Weights of a small transformer language model: exclusive self-attention.
Each number is 128 + 24 x the weight over its row's rms, rounded and kept within 0 to 255. Layers, rows and columns count from 0. The size above them is the row's rms in percent of the matrix's.

# layer 6 MLP up, 640x160, rms 0.0444, rows 100-299, columns 32-63
size [ 85 104  99  91 100 102  96  98  97  99  99 101  99 105  98 107 109 100  94  96 103 109  99 114 104  99  93 109 102 100  97  98  85  92  94 112 116 103 110  85 103  98 102  98  89 103 104 101  97  37  96 106 101  91 103 113  98  96  99  98 101 108 105  92  87  94 109 101  97  95  93 100 101 104  85 110 112 106 107  93  89  98  94 114  96  98 102 108  92 101 101  46  94 102 103 108 101 103 103  89  95 109 107 100 100  99  93 103 106  96  94 101  96  95  99 101  96  90 100  91  95  98 102  90  91  97  95  87 104  96 109  96 104  93 104 101  93  95 102  92 102  94 105  97  91 101 108  99  93  97 104  99 105 103 117  87 110  86 102 116 102 100 115  95 116 100 105  94 107  98  99  93  92  92  39 106 101  98 102 105 106  86 100  94 101 106  93 107 104  98 100  99 114  90 113  97  97 101 105 112]
[[115 132 177 122 157 134 113 153 159 136 111 115  82 119  83 133 113 131 134  99 108 140 151 131 144 154 159 193 141  82  91  84]
 [133 189 137 146  97 133  87 106 120 115  86 134 114 163 163 121 135 166 173 124 163 105 121 177 107 148 139 115 136  92 168 109]
 [109 127 140 172 123 108  90 100 140 130  86 146 129 124 118 117 132 122 131 113 126 106 141 130 132 103 121 117 155 141 126  94]
 [101 111 126 149 107 106 139 117 101 131  95 145 108 110  96 101 161 103 161 113 151 135 146 124 124  42 150 120 117 130 120 109]
 [117 158 107 146 116 127 120 138 106 144 131 139 111 163 154 115 153 111 135 144 130 131 123 146 110 181 104 104 117  90 161  97]
 [120 105 170 161 134 197  77 146 113 137 107 140 130 128 164 118  90 117 133 128 141 142 119 156 136 109  85 129 148 137 157 123]
 [121 141  99 146 115 148 123 124 111 126 129 139 148 160 156 103 146 116 126 144 127 137 162 173 110 131 101 117 137 146 176 115]
 [135 147 132 130 129 130 133 164  97 126  79 157 153 122 109  92 133 112 156 137 169 151 144 140 106  71 133 146 120 150 144 135]
 [113 137 135 142 119 146 120 138 167 139 137 131 148 127 152 127 125  96 129  87  86 172 153 144 155 183 109 170 161 110 118 153]
 [137 158 132 196 100 128 130 127 194 167 126 147  90 133 149 138  80 130 161 130  94 124 149 104 136 139 113 137 137 124 123 115]
 [126 130 115 124 150 118 140 106 122 125 124  86 139 108 153  65 173  93 160 129 119 167 180 138 125 155 148 114 144 141 112  89]
 [104 112 107 138 120 125 131 142 150 150 131 111 166 191 137 132 108 123 134 157 125 126 176 135 118 118  84 156 146 146 137 127]
 [108 104 147 141  81 103 106 126 136 148 118 142 143 134 104 125 148 136 124 112 149 100 143 140  99 164 145 117 144  75 141 121]
 [104 153 144 159 137 117 127 111 150 138 124  59 166 162  87 114 142 132 134 142 138 124 140 156 151 132 129 152 122 127 130 127]
 [121 118 123 139 118 191 112 102 127 123 129 116 154  97  90  85 128 131 120 100 133 140 149 124 123 111 104  72 140 122 145  67]
 [132 117  73 160 127 145  96 126 129 135 154 121 144 189 116  59 107  89 135 153 104 109 124 134 166 116 121 152 143 140 120 133]
 [131 104 100 122 103 134 109 109 166 136 151 151 138 121 136 127 139 121 148 138 107 161 132 116 122 150 138 156 119 126 179 156]
 [ 96 174 140 167 140 133 152  84 166 120 160 131 144 159 133 147  97 131 163  95 104 147 128 134 134 121 142 104 180 115 147 118]
 [136  91 105 179  92 112 127  96 127 163 137 135 115 116 130 146 144 117 125 127 127 107 143  97 130 156 145 128 139  92 171 133]
 [135 165 101 127 130 107 123  83 112 213 120 147 118 155 128 100 129  92 173 154 157 121 155 144 112  96  92  98 105 157 123  91]
 [129 155 101 174 135 159 103 134 147 122 132  95 177 134 146 104 118 120 123 151  92 143 159 164 147 147 108 135 166 137 130  97]
 [146 121 151 135 127  97 122 155 109 149 124 136 114 140 134 110 126 101 164 151 121 158 123 179 146 110 131 178 192 111  76 124]
 [107 159 119 140 134 148 147 120 118 144 109 176 114 141 115 113 147 140 115 132 127 140 120 157 132 114 128 161 136 124  99 139]
 [103 118 108 181 149 134  83 134 158 144 104 127 119 125 112 140 130 135 135 119 121 152 124 132 157 107 127 154 105 108 113 152]
 [123 114 110 175 125  92 132 127 171 129 108 105 111 112 110 137 115 145 130 112  93 111 153 113 165 103  80 108 135  94 133 167]
 [125 138 172 140 128 140 137 164 158 118 130 112 106 131 104 129 139 104 135 130 150 101 145 113 129 126 154 193 148 117 171  93]
 [104 122 127 157 111 147 131 144 159 143 139 178 158 131 110  90 134 117 117 176 127 134 140 122 123  80 150 131 161 126 144  79]
 [117 121 112 131 116 138  96 119 144 122 161 159 151 118 117 112 139 116 152 131 140 128 171 143 116 153 121 126 162 149 156 105]
 [144 146 103  97 154 111 149 103 146 132 153  99 108 116 187 105 154 122 145 112 134 138 128 156 148 156 125  96 129 100 142 111]
 [129 126  94 142 153 112 127 119 144 154  66 137 102 110 135  66 139 120 167 126 167 145 140 131 131 133 110 143 129 101 135 126]
 [127 113  88 129 106 125 138  96 120 112 152  62 126 126 144  67 115 150 134 121 138 116 119 137 120 166 113 114 132 130 121 161]
 [125 126  85 154  93 142  93  89 145 183  94 114 141 125 108 132 135 103 134 122 110 161 123 184 103 125 124 156 111 109 193 152]
 [134 151 118 120 126  98 104 194 110 130  95 158 139 158 148  82 144 121 133  96 136 137 155 146 140 123 142 175 114 137 114 136]
 [124 156 140 103 155  86 123 168 144 140 110 105 132 175 154 119 122 145 153 107 152 171 138 138 101 135 101 154 132 122 140 103]
 [102 115 150 118 102 123 129 127 177 145 153  98 136 109 110 123 127  91 132 151 167 135 178 116 100 153 153 108 161 155 131 119]
 [100 115 135 134 119 168 101 155 114 197 163 126 115 126 142 128 140 126 139 113 140 131 136 186 139 148 157 153 137  96  97  74]
 [ 78 169 139 114 121 175  74 166 106 131 123 151 144  98 113 103 106  80 125 131 156 122 103 173 151 145 160 113 124 141 121 142]
 [141 128 143 126 143 176 156 119 181 126 164 129 147 122  95 139  96  93 125 160 133 157 161 143 113 163 170 169 123 132 110 122]
 [131 134  90 104 124 138 106  94 126 125 102 127 129 161 107 128 144 127 155  76 139 124 149 146 147  82  94 171 120 120 126 130]
 [126 105  76 144 113  95 108 127 180 137 136 133 106 141 160  90 182 114 153 119 163 162 130 162 147 147 125 116 106  84 166 105]
 [104  99 159 155 139 105 124 113  96 122  89  92 153 140 108  65 133 139 176 142 141 114 152 143 142  95 138 117 171 136 151  91]
 [131 162 100 139 118 125  93 170 148 116 113 143 153 154 116 136 166 101 173 124 118 200 158 135 134 170 126 140 101 119  85 128]
 [130 150 112 118 140 175  99 135 107 100 164 128 125 170 143 114 181  77 119  90 105 132 131 180 121 119 118 126 143 142 144 155]
 [107 121 142 137  92 131 137 121 155 155 140 144 144 167 143 111 126 123 136 138 107 157 144 128 116 145 121 123 126 134 141  98]
 [118 129 118  86  62 122  98 135 145 180 117 135  87 125 153 123 131 114 121  98 139 151 204 107 133 131 126 158 119 131 143 169]
 [133 158  97 135 122 159 147 122 116 153 148 126 107 125 106 137 130 135 130 142  96 135 129 146 149 163 160 142 125  69 146 132]
 [116 123  80 102 132 176 125 131 117 166 121 151 161 130 162 100 151  93 108 137  99 146 129 144 160 164 127 142 135 147 149 115]
 [102 129 120 126 144 191 112 168 143 168 141  96 122 111 154  91 152 139 136 126 143 155 129 147 133 167 155 103 123 158 107  99]
 [102 132 111 123  95 129 163 139 124 182 163 118 172 174 116  80 124 112 146 163 182 152 142 133 109 124 151 112 141 132 147 118]
 [104 138 104 154 132 134  91 149 136 111 141 133 114 145 117  64 134 102 162 127 152 145 162 143 163 155 146 145 175 128 132 146]
 [127 112 158 130 113 131  95  98 122 142 138 108 120 117 129  83 158 129 131 166 148 117 127 173 108 162 110 116 166 141 146 169]
 [ 96 164  96 129 129 117 144 178 106 141 123 123 153 131 100 118 117 105 175 135 150 104 132 112 128 119 129 140 103 110 114 119]
 [112  77 108 157 111 107 144  89 153 130 121 161 163 131 164 115 126 141 124 140 149 137 122 129 155 136 161 142 115 120 108 137]
 [109 126  85 126 131 153 108 149 123 136 134 144 134 166 105  90 176 132 105  78 107 112 141 155  93 132  87 146 137 115 151 161]
 [126  93 100 151 114 179  96 122 104 105  84 138 123 175 118 110 164 101 162 144 154 143 128 196  95 101 159 164 104 144 140 108]
 [124 125 115 111 141 124 113 137 135 130 134  84 128 133 155 122 143 126 149 149 128 196 170 142 128 153 164  87 149  99 163  98]
 [107 173 140 123 143 143  71 139 135 165 147 115 118 122 121 141 120 103 155 101 178 143 124 151 142  68 128 169 135  73  94 128]
 [ 84 130 156 117 119 121 117 119 130 209 157 118 125 133 142  98 134 139 159 127 159 125 116 141 143  80 154 115 133 127 104  93]
 [ 98 116 145 111 109 182 131 169 110 129 154 132 150 129 140 113 132 130 129 167  85 113 172 107 182 164 182  92 119 148 116 124]
 [146 156 124 201 107 133 150 170 109 139  81  94 118 120 166 141 129  94 126 131 109 179 139 135 120 119 112 190 131 121 127 118]
 [115 110 122 127 130 179 124 144 136 142 125 115 118 149 177 117 154 122 115 103 113 111 177 146 160 134 115 102 128 134 161 164]
 [120  97 103 140  62 146 116 103 134 119 145 115 101 146 135 142 152  75 132 103 121 131 142 114 136 166 142 142 124 130 122 172]
 [141 123 143 124 138 118 109 113 127 130 125 111  85 142 161  99 140 139 144  89  94 165 120 165 127 136 134 102 166 112 121  94]
 [122 148 129 110 152 120 126 153 136 151  72 121 123 139 131 113 120 127 113 121 109 178 139 158 175 118 117 160 141 125 112 153]
 [116 130 127 142 116 136  91 147  96 145 135 100 116 120  69 106 124 138 118 114  93 101 130 162 136 121 100 146 148 138 142  85]
 [162 123  94 153 135 143 111 155 139 153 121 124 125 123  72 139 131 135 182 145 132 117 143 105 134 175 160 178 134  92 110 168]
 [132 150 184 130 132 122 132 131 156 122 137 148  99 114 185 122 175 128 142 117 141 129 124 144 135 115 150 103 146 110 117 106]
 [127 200 131 156  85 172 180 112 128 148 124 113 122 136 135 146 109 135 120 141  69 133 123 149 126 139 105  97 165 136 124 133]
 [130 136 126 130 105 116 118 130 126 132 124 138 156  96 109 118 163 121 152 163 164 144 119 168 119  93 144 184 127  87 107  84]
 [138  99 117 112 146 170  86 123 114 129 143 130 141 117 139  68 166 134 133  89 139 142 137 168 158 138 182 118 147 135 119 113]
 [134 115 111 123 105 132 139 153 134 124 109 151 142 143 156  98 145 123 161 119 117 175 125 132 140 165 103 134 102 101 126 153]
 [139 103 110 133  94 153  64 169 125 101 137 140 125 149  93  69 105  84 140 138 137 152 135 131 117  93 137 124 112 141 163  92]
 [ 82 173 127 143 133 123 129  81 123 111 101 162 135 163 111 123 181 161 148 123 118 149 135 185 145 139 116 161 122  99 145 155]
 [130 179 105 153 123 118 157 132 129 109  89 118 119 172  90 103 109 137 138 146 160 151 175 132 159 133  78  84 143 101 143 122]
 [101 170 114 140 113 152 170 135 123 112  96 161 132 109 120 108 186 127 136 134 106 111 156 122 175 117 113 104 135 103 134 137]
 [129 177  95 147 128 104 132  97 150 143 133 101  93 129 139 141 130  89 121 117  96 185 123 149 162 131  96 141 160 102 135 142]
 [113 162 121 130 133 182 107 115 145 142 114  89 100 113 146 107 130 157 122 163 135 155 131 123 116 183 124 144 104 133 152 129]
 [127  98 140 144 104 134 111 113  90 111 184 107 155 125  92  99 113  89 130 126 146 110 154 119 166 121 121 135 136 143 162 120]
 [135 160 114 152 125 132 135 114 144 133 152 149 145 149  95 108 115 139 129 117 140 161 150 117 138  93 163 126 143 112 133  63]
 [ 84 111 161 137 114 152 101 146 111 124  92 125 186 164 120  80 118 157 115 128 129 146 112 157 126 114 106 138 159 156 140 125]
 [126 107 133 138 156 117 116 102 158 132 105  97 117 121 163  47 126 150 188 114 186 158 125 129 144 139 132 123 145 129 125 153]
 [124 116 155 118 136 118 124 148 130 123 124 105 141 128 161 144 129  64 156 115 141 140 126 134 122 112  88 132 180  97 176  99]
 [108 103  96 159 124 105 121 145 140 172 120 135  96 124 100 147 129 120 158 132  83 108 125 126 147 102 118 110 149  92 119 136]
 [111 116 138 118 149 116 125 147 140 143 123 109 151 130 142 141 126 138 106 111 106 166 156 127 117 129 125  97 134 136 146 107]
 [143 153  99 153 158 133 149 144  90 114 153 111 120 119 121 120 117 103 157 128 125 135 127 126 159 103 108 118 154 169 140 125]
 [105 191 139 117 114 160 117 129 169 116 123 112 152 141 172 134 104 150 131 146 123 135 170 129 128 125 151 132 152 143 124  95]
 [152  63 102 138 119 106 155 149 144 168 161 125 117 137  94 112 158 131 136  96 151 128 179 129 132 127 136  95 129 110  85 106]
 [111  85  97 190  91 120 147 140 128 148 109 122 119 155 127 106 136  97 155 157 141 107 156 123 128 106 135 116 118 117 168 143]
 [119 129 147 140 117 142  74 124 106 115 135 169 105 162 128 123 165 106 132 108 123 121 153 138 108 159 133 169 127 128 108 101]
 [122 190 168 129 114 158 107 136 151 103 163 136 105 168 180 133 162 113 138  96 125 143 129 165 131 146 106 126 169 126 181 143]
 [111 133 101 124 118 127 160 142 109 146 123 108 144 201 162  89  97 110 125 123 132 108 112 123 179 153  80 130 144 102 152 137]
 [ 90 119 109 149 107 138  95 153 139 145 107 128  91 115 140  93 146 104 181 105 112 140 196 109 132 118  87 153 167 105 129  94]
 [122 155 156 114 144 160 136 169 113 114 127 146 207 135 131 142 137 125 162 108 103 136 119 119 137 148 155 142 117  94 166 130]
 [132  95 141 122 135 134 108 148 147 106 112 139 117 181 141  79 123  98 126 120 125 161 136 120 142 131 100 106 122  98 135 106]
 [ 98 158 130 145 139 112 146 137 117 158 116 102 130 116 136  94 116 148 158 161 165 157 140 133 118  89 113 153 172 112 168 128]
 [121 153 140 192 107  98 150 135 150 142  74 123 142 147 131 119 134 146 159 110 103 159 110 152 151 130 116 134 165 113 121  91]
 [109 126  90 165 137 150  93 140 115 162 139 179 128 131 169  96 119  80 148 172 138 126 153 117 153  95 114 129 156 145 158 115]
 [121 147 146 123 107 160 111 121 164 144 118 146 118 122 111  92 127 133 127  78 115  99 231 114 136 120 164 137 145 140  94 100]
 [112  97 140 131 109 120 140 107 105 104 175 102 136 176 146 103 175  74 158  98 129 137 119 150 153  96 112  90 146 135 156 145]
 [114 175 161 118 132 135 125 113 128 120 115 149 145 171 106 107 141  81 131  71 147 137 139 164 120 172 126 179 137 145 142 134]
 [109 123 104 135 137 107 111 106 110 153 127 155  97  98 113 108 160  83 158 161 103 133 136 137 117 163 152 130 135  95 155 120]
 [130 161  98 121 147 150 142 104 123 140 149 116 131 118 108 138 177 120 130  99 103 113 170 159 158 149 103  89 111  94 143 120]
 [106  88 119 125  63 125 120 145 144 150 142 136 120  75 175 118 111 131 145 136 133 138 147 105 123 132 146 124 143 115 148 132]
 [122 142 128 151 168 112 124  78 130 147 127  95 102 104 128 131 136 144 138 166 124 151 129 180 138 125 111 125 159 122 145 137]
 [124 113 109 156 141 164 166 130 109 114 175  95 117 144 146  96 143 139 172 163 105 163 139 119 108 101 109 169 114 136 139 142]
 [125  78 117 135 150 116  98 131  81 131 104 134 147 134 124 114 110 103 187 143 162 164 129 156 110  89 125 141 155 161 140 144]
 [ 95 128 121 189 107 116 113 193 123 175 115 156 125 103 144 132 142 132 147 156 176 112 152 125 128 118 174 147 134 105 186 106]
 [128 148 132 129  72 160 143  99  95 131 167  87 142 117 166 107 137 137 127 135 141 108 125 120 106 147 121 110 128 158 139 137]
 [108 150 127 126 122 163 153 126 148 178 153 145 157 119  94 130 143 112 110 122 141 124 176 140 162 145 142 153 161 109 119 118]
 [108 122 154 142 154 139 125 136 126 153 103 141  82 126 126 111 126 143 129 161  90 100 162 126 154 129 145 140 164 138  93 154]
 [117 126 142 133 101 106 115 118 101 125 132 169 146 133 125  96 155 119 132 125 197 148 149 111 142  96 139  88 164  93 175  93]
 [132 100 143 152 159 113 125 130 150 156 125 133 116 131 142 134 105  74 155 125 123 150 130 132 124 170 142 135 120 100 126 110]
 [114 137 137 116  79 113 135 114 132 125 116 160 115 149 140  97 135 129 142 101 146 124 144 137 100  79 113 115 128 121 142 136]
 [129 117 132 157  93 107 143 154 171 123 148 136 100 122 157 112 114 109 189  96  97 142 146 111 150 159 171 110 140 121 140 124]
 [132 135 117 141 129 160 113  86 160 151 111 121 122  93  97 132 130 114 128 127  81 172 134 153  95 145  90 119 144 115 169 122]
 [112 153 117 128  93 153 130  75 137 155 123 128 105 143  99 118 106 143 140 106 104 155 121 128 144 129 160 121 125 109 158 121]
 [ 98 131  81 132 153 157 118 103 122 122 150 144 132 127 135 118 103 147 124 152 149 172 160 149 108 120 126 116 130 126 167 133]
 [102  91 156 131 136 185  88  92 130 138 125 125 140 153 108 128 188 135 122 116 100 171 133 149 142 131 133 140 106 140 125 127]
 [114 155 124 123 134 126 155 132 150 149 113 106 101 156 100 115 129 126 143 107 114 130 143 130 164 144  92  95 162  60 140 116]
 [138 109 100 144 115 105 153 121 107 120 120 167 139 121  69 145 169 119 111 128 128 100 130 108 109 120 143 138 174 101 118 117]
 [141 153 119 142 110  91 147  96 135 169 151 127 103  89 120 114 127 111 154 128  99 131 140 111 148 116 119  88 161 118 115 112]
 [100 128 122 149  98 108 106 135 101 149 121 105 138 134  99 113 120 140 118 149  89 167 135 103 133 102 115 154 180  98 168 116]
 [ 91 156 129 124 124 115 132 156 144 128 156 128 101 121 139 132 156  96 126 120  89 144 110 134 141 110 121 142 180 110 125 123]
 [124 113 151 123  92 153 115 140 126 137 109 135 116 179 120 119 188 124 119  76 134 126 167 139 102 131 119 129 134  95 183 123]
 [137 118 152 178 119 152 151 104 136 106 130 120 156 103  86 113 122 151 152  89 143 158 129 114 163 148  60 136 151 100 202 121]
 [118  92 154 146 119 117 124 144  99 140 101 140 134 134 122 132 118  86 180 152 134 139 164 139 113 132 102 167 109  95 108 123]
 [142 118 118 137 131 126 131 140 120 152 121 105 100 120 163 117 137 138 149 103 151 132 161 141 133 146 146 136 158 111 142 119]
 [ 86 124  87 141  73  97  91  95 148 128 108 143 104 106  98 115 149 130 174 117 115 152 122 104 158 144 146 141 131 102 155 152]
 [133 114 137 165 101 166 109 111 134 119 111  75 155 172 108 112 120 123 144 124  57 154 132 117 129  87 115 150 143 141 120 166]
 [111 130 157 145  90 137 142 113 106 137 149 115 149 161  78 131 146 153 102 148 149  96 175 165 105 118 127 136 157 106 101 111]
 [117 135 141 134 108 122 149 176 116 188 150 141 111 146 158 109 105  97 115 109  94 170 160 129 131 151 118 119 125 111 133 132]
 [ 91 106 127 167 131 197 111 134 115 115 172 118 170 107  88 133 110 146 128 133 132  98 157 135 129 101 141 150 142 143 121  53]
 [116 160 104 114  78 129 136 134 107 123 111 107 103 123 121  80 132 107 123 148 133 131 147 139 147 146 109 156 104 150 187 121]
 [110 148 140 153 100 152 123 156 132 115 131 122 110 125  89 130 154 114 129  98 100 111 125 126 173 167 110 110 146  75 143  97]
 [ 95 110 156 122  96 140 131 120 150 154 110 135  83 124 117 117 120 114 122  92 131 128 107 130 155 130 135 151 135 116 103 174]
 [ 92 139 154 116  94  91 139 177 154 135 103 161 150 178 105 139 147 134 111 105 112 105 144 131 127 178 141 127 150 153 142 121]
 [114 131 104  97 119 121 146 137 139 182 158 115 157 124 103 158 136 109 127 110 143 132 147 109 142 148 152 136 154 135 147 161]
 [ 90 152 166 141 139 119  67 130 114 125 104  89 119 114  89 130  87 119 121 104 145 142 131 199 166 131  82 140 149 100 112 130]
 [106 114  90 145 122 170 130 117 162 171 131 127 158 102 110 151 113 119 149 110 159 163 138 114 131 109 144 170 141 106 124 121]
 [ 72 154 144 136 117 124 112 102 135 123 124 148 143 187 135  62 103 111 137 109 128 154 162 156 135 118 153 131 148 126 119 104]
 [123  98 152 121 121 130  34 151 130 151 137 145  91 175 104 129 126 111 144  57 114 199 154 135 132 129 103 121 124 126 186 127]
 [131 163 133 157 105 122  90 141 117 158 110 137 135 123 137 115 133 150 106 107 114 102 105 147 131 139 119 113 115 127 113 139]
 [133 158 100 120 141 157 140  91 125 121 179 109 115 100 111 132 133  91 135 127 111 128 189 148 132  70 116 128 139 118 152 136]
 [105 107 113 154 132 153 136 113 101 103 146 107 134 187 153 135  84 114 146 125  97 129 120 171 159  99  94 170 182 146 158 135]
 [104 137  99 142 142 122 104 131 136 138 115 141 145 183 188 140 147 106 117 133 112 158 139 121 127  94 164 123 131 115 129  95]
 [112 174 134 136 132 118 103 180 128 127 151 199 114 117 159  68 110 118 154 129 134 144 130 120 105 133 166 113 153 134  90  92]
 [115 111 113 142  71 128 132 151 159 154 140 180 120 101 174 127 133 115 146 149 152 123 118 135 119  95 161 108 136 141 102 102]
 [114 128 129 156 123 177 136 117 125 130 174 120 174 143  80 111 125 127 147 159 119 140 127  99 163 147 136 151 130  81 116 119]
 [ 83 150 142 127 137 164 122  97 111 123 114 129 111 110 125  98 154 155 125 116 144 122 119 157 134 159 126  98 166 150  81 145]
 [150 118 103 166 123  90 139 103 158 167 141 120 144 136 138 129 114  75 149 124  94 196 160 101 151 133 132 138 129 137 124  97]
 [119 178 117 109 107 128  83 113 121 133 112 136 136  95 140 139 162 103 155  95 110 118 134 155 161 135 123 118 165 107 157 137]
 [137 123  66 160 126 167 163 133 135 132 108 117  92 129 102 139 119 135 136 152  87 115 130 143 139 138 163 151 133 109 122 130]
 [122 139 152 154  97 179 133 158 143 133 126 117 109 140 152 135 120 122 132 104  98 174 131 201 123 111 115 143 159 158 117 127]
 [108 114 171 122 138 173 141 135 144 138 170  97 145 125 108 131 119  82 145 116  90 128 150 113 154 136 139 163 122 104 112 136]
 [100 131 135 111 145 119 104 107  89 122 129 178 140 132 112 118 107  99 172 132 169 120 131 118 124 141 140 162 124 119 144 111]
 [126 157 108 154  83 155 160 170 104 139 101 153 128 149 116 128 155 126 131 102 156 104 158 103 164 110 112 134 135 113 106 133]
 [112 136  77 115 152 176  95 156 136 118 117 131  91 178 145 102 166  88 129 130  90 114 135 158 157  77 140 118 133 146 133 101]
 [138 126 118 116 142 154  88 144 131 136 121 110 118 157 166  92 181 118 115  74  91 138 119 149 132 125 131 108 122 122 133 146]
 [134 102 132 189 139 181 103  66 123 139  80 121  94 183 109 106 147 121 115 125 156 120 157 145 135 124 117 127 184  94 113  93]
 [115 113 144 118  78 137 114 109 101 177 112  96 155 148 147 120 127 115 147 111 121 156 145 150 139  99 110 129 166 116 178 153]
 [ 97 142 103 151 127 150 152 135 120 159 136 135 178 183 123 104 135 158 116 112 102 163 160 142 164  70 100 107 113 133 127 134]
 [ 86  94 126 137 120 140 110 166 147 113 149 165 169 164 106 104 144 117 146 163 106 111 135 129 136 112 117 163 177 130 122  75]
 [ 66  92 124 109  84 172 136 141 144 141  98 140 179 155 175 125 129 117 124 111 133 149 151 141 127 122 100 102 177 125 140 141]
 [102 133  81 198  97 146 118 116 170 127 117 166 124 104 134 138 162 118 167 108 142 116 133 112 151 148 140 106 152 133 134 126]
 [116 122 110 130  87 127 150 100 137 175 111  90 172 138 132 118 153  80 128  98 174 136 142 142 120 159 142 170 149 124 156  91]
 [122 133  98 114 106 173 127  95 156 129 152 153  75 139 109 132 146 104 144 103  86 134 162 137  89 112 117 199 109 136 143  89]
 [105 150 123 125 138 112 134 105 130 140  80 131 157 103  97 108 125  91 213  89 120 174 124 168 176  93 135 146 148 109  93 141]
 [118 154 125 145 118 137 128 118 139 122 101 127 153 143 135 116 119 141 141 122 100 158 137 125 157 143  97 147 140 145 154 141]
 [110 122 114 150 155 183  97  80 122 136 127 127  84 187 156  91 101 130 141 128 156  82 154 120 169 128  96 125  94 136 131  97]
 [ 95 160 114 123  77 124 142 133 139 139 121 146 147 147 127 126 156 139 143 133 129 153 179 103 134 140  99 167 113 125 164 134]
 [ 90 137 127 144  96 103 135 144 150 150 145 135 109 109 137 126 126 124 144 105 101 112 196 122 192 136 157 109 142 131 162 156]
 [146 101 104 135 140 121 120  94 101 146  88 140 112 137 156  80 126  85 145 139 106 132 132 169 143 114 148 145 120 144 156 116]
 [126 162 136 140 122 123 143  96 153 148 128 130 162 142 171 123 136 154 130 155 153 125 115 142 111 112 107 128 114 128 109  91]
 [ 76 134 130 136 122 155 100 126 144 134 147 108 127 130 118 122 119 133 106 129 113 100 128 123 114 131 138 114 155 105 169 133]
 [ 98 154 116 170 143 123 119 138 150 137 105 121 144 125 108  79 130  91 175  92  84 100 188 118 148 102 109 118 135 119 137  96]
 [117 178 112 130 139  93  99 163 120 107 124 141 137 166 115  98 126 131 138 138 113 118 153 178 146 136  85 120 125 143 155  85]
 [147  89 153 128 138 146 151 155 130 128 164 135 159 145 108  96 143 119 134 114  87 169 142 117 127 119 123 123 187 139 121 155]
 [102 116 121 175 128 169  80 129 168 115 141 129 149 148 118 114 118 132 139 109  87 151 163 151 136 129 125 156 159 147 145  85]
 [ 97 125 122 110  74 136 109 112 126 110 131 116 147 141 111  95 164  87 130 137 163 133 130 128 129 124 154 143 126 101 134 109]
 [127 130 135 144 112 168  92 124  85 176  93 133  86 116 124 109 121 106 169 126 143 132 164 142 123 137 153 196 172 117 149 100]
 [107 130  79 115 136 175 138 108 152 132 138 160  93 117 161 143 121 143 126 149  76 127 138 134 123 155 157 112 121 152 115 140]
 [146 116 152 153 105  92 151  97 160 181 186 106 125 147 146 113 106  79 150 128 100 132 145  90 165 103 136 127 137 116 153 106]
 [130 130 130 157 118 156 141  94 105 130 148 188 114 139  89 118 100 124 125 128  89 127 166 142 134  98 124 122 158 110 146 156]
 [131 148 136 110 124 135 149 105 112 112 125  80 163 116 118 121 131 127 168 155 144 145 177 147 117  89 152 174 127 128  93 128]
 [111 130 121 140 136 130 125 107 153 125 100 119 129 110 129 153 127 148 159 119  95 188 122 161 134  60  72 113 158 124 109 156]
 [102 146  79 156  79 128  98 138  76 169 158 106  99  89 154 107 107 124 141 149 156 140 133 130 114 122 116  98 145 118 147 106]
 [128 144  94 120 136 135 133  96 137 139 107 135 100 126 183 124 114 104 156 141 110 127 138 151 143 124  87 127 121 151 150 118]
 [ 97 104 139 159 141 179  79 127 144 129 102 122 113 104 151 102 140 120 165 117 131 128 109 143 155 102 104 141 138 113 169 139]
 [125 110 143 128 114 132 138 141 151 177 103 149 149 142 141 134 131 134 190 129 143 181 108  93 149 106 145 150 134 114 134 131]
 [ 88 142  94 153 141 111 131  89 132 139  91 139 107 159  82 105 151 109 128 119  96 158 140 187 148  65 131 123 139 107 117  90]
 [109 116 133 118 125 167 100 158 116 111 119 152 143 126 117 102 133 111 145 157 132  96 130 151 119 154 111 170  99 141 123 136]
 [118 124 159 134 111 135  88 114 193 124 111  80 120 105 108 153 125 130 145 105 116 155 149 166 104  94 152 187 119 110  95  73]
 [122 109 179 157 137 144 134 117 100 131 170 100 110 207 124 113 154  99 137  99 110 148 135 146 164 126 103 123 151 136 168  74]
 [119 112 112 138 153 102 133 165 186 130 144 129 122 137 143 127 176 132 150  88 119 102 134 122 141 116 180 147 139 104 138 107]
 [ 83 168  87 132 115 138 126 118 162 151 110 148 108 156 129 119 106 106 127  94  95 120 118 164 153 120 101 173 123  85 138 141]
 [109 120 112 114  82 100 106 144 125 204 143 153 118 155 119 114 122 111 142 132 145 139 145 149 121 164 154 158 124 151  95 134]
 [145 188 122 133 127 111 135 132 116 160 179  93 128 143 142 112 172  82 134 128  91 151 140 157 125 121 139 101 140 107 157 101]
 [ 95 107 121 173  93 151 133  98 123 158 114 100 146 116  91  76 160 148 138 107 106 126 160 134 159 156 117 122 154 133  65 123]
 [ 93 115 127 124 106 125 135  99 133 118 129 136 129 181 138 133 164 139 143 140 124 134 113 117 100 119 105 147 141 106 128 139]
 [125 153 154 138 136 165 143 129 133 124 148 144 124 135 140  77 113  98 107 118 126 135 149 115 132 143 106 107 163 116 157 153]]